Part of a small language model's weights.
Size: 13 layers, MLP 1216 bilinear, vocabulary 8192, 58.6M parameters.
Training: a variant of Muon for these matrices, 12507 steps.
Each number is 500 + 50 x the weight over its row's rms, rounded and kept within 0 to 999. Layers, rows and columns count from 0. Numbers have three digits each. The size before them is the row's rms in percent of the matrix's.

# layer 8 MLP down, 448x1216, rms 0.3, rows 424-447, columns 832-895
104:505516421557513529422563532482409483512422438507489507667525542494520542550467490553462428472521396419542528591440582439598501447544499558480429538445592615524604461558428458597449479487432445
099:481455466533537535519555484447527522550447428463483562487529467485512520417530526489545457557476513595544498542392472416452516469602518437431473518410411501449507481472527534555552486486560503
097:517482482485460452487514473468482506525423589518488443559468408475502549404454515495404473482447458556467581537483527440561432474519503424392554508520481376509461409615466604563449518491358416
104:546448566502457520454475494480390498492534456497495474587490497498568469510469538447433452470458471512535391409486443605487462500607560508541504510523462470539585450566488521557488496519504570
105:431477459493501484521508482470425470587549493487503486436513514501503527490466514431524384528545562498525507505483501528496506450457488442476442459561525530508432503476642466426520445424602459
097:596465402529549475537445506579547407436456530499492494516514455395503476496535392538519549508446452527572513436454593499571605557505482544505466613570419579469390462565458434572540489486603463
099:538563431463504477526516489507574485490576357509425486516466530507491535551590573497545451542524503501466510539532502508475400509446458520532460561472458487534590520433508480525510451466580458
097:477556551472442529510486536520421496615596523493525490597502508504497589517552613556558517523448470444559569506442462464393464504486486555549530436643434531429502428508505494584525432519456435
098:434405533565632420452634523622522499620562494451487484546567470478468520614507504474522520507561492495462427414559438509402548571415489561528538555614513518487488423476484664389482560486505419
102:518601532593470436579577442515546491396513434520519496498464548442499408502521374556572501493481551480473473604422420480608461497547542454475534550494417465537490480489445453474538515532585487
098:477485486568453577547407543432460591421533437457455482544399474481449547503420594478452502522516606493467402522470554525424540438449452482482464501564540500586541484507507513462547564560566543
100:478458556467561467587449465506550555474497577539570541471520486512536414514478505547486494459475410508461493524462421438499472528514486546516508486506595457473430474487443455427581504562476512
102:566561403449502514512483501566545394447544471495478507509530527527441522490522466556528552518542487409444487515536575521508438480507555505455472541504511480499475503545443503528465531532488522
102:592491492610486530565542452466513481609389526521503472531480494562510465474478555470477522400493399494439499442503490418551568474550476414471516556573544491441483431542520484517493487457417469
097:527527516569407488512514533419473409545626495530504548513505481530526553392524546466506470546546490359546460524493590475482509444472507502525502561522511545456411603511536496455504586430448484
102:528473412513584590575539460511506513504432543470536545557485448401462533543512443504467446446577606490476463476439480558369435532472507471487493517484590466458588589544515484451488488620463540
101:483556498508450510574526455490505545441495438554601516474418487423522526572388506468418472499548602482539500559539483500385545505543542545542451512491391422620532594543561535404491499407511544
101:542574458470542495489472451464499555509439497495458462528417561541469534581585487469473515506518487573522507524515494552406521473528453564438465462505602542579515501566485501487455397439432506
096:500439484501457507472550465431476532474463463490466451575476507566559508495461370528544476485483495440503513508539491421556444477534467464527410435575506557572553495529466520551544661443443466
099:530497540478411486431525576583417470540504572470431518595414518548528526477494512426478504478460586533479494533487496558380464445582501561422533480488517499566429518431433476502460453482506435
102:526429499460432573589470451456534486484458593479387459470578544552500527503503429512534463479498488494483507489482528503488515474515443469448470569462433588519591405469360433431536525537471498
102:632581554578432529503470503453534424474481479469481554523497497484469514492560447507513545467465538563527499512490483449492506509509529510449488511506518544504491574589516411415598463518461574
106:550533477489538519577501491509504508540424629514521526517519530528485406574535538500502512452467599523382430615500539447484423412560445429550544514537525503506474507548585563569553520384529465
098:550531449500565406455446496441505549549534517514467540363465565594395484458484648433556546602520456502572530567547479547456491591522566494536442586500484569413462394563404511532507604447530483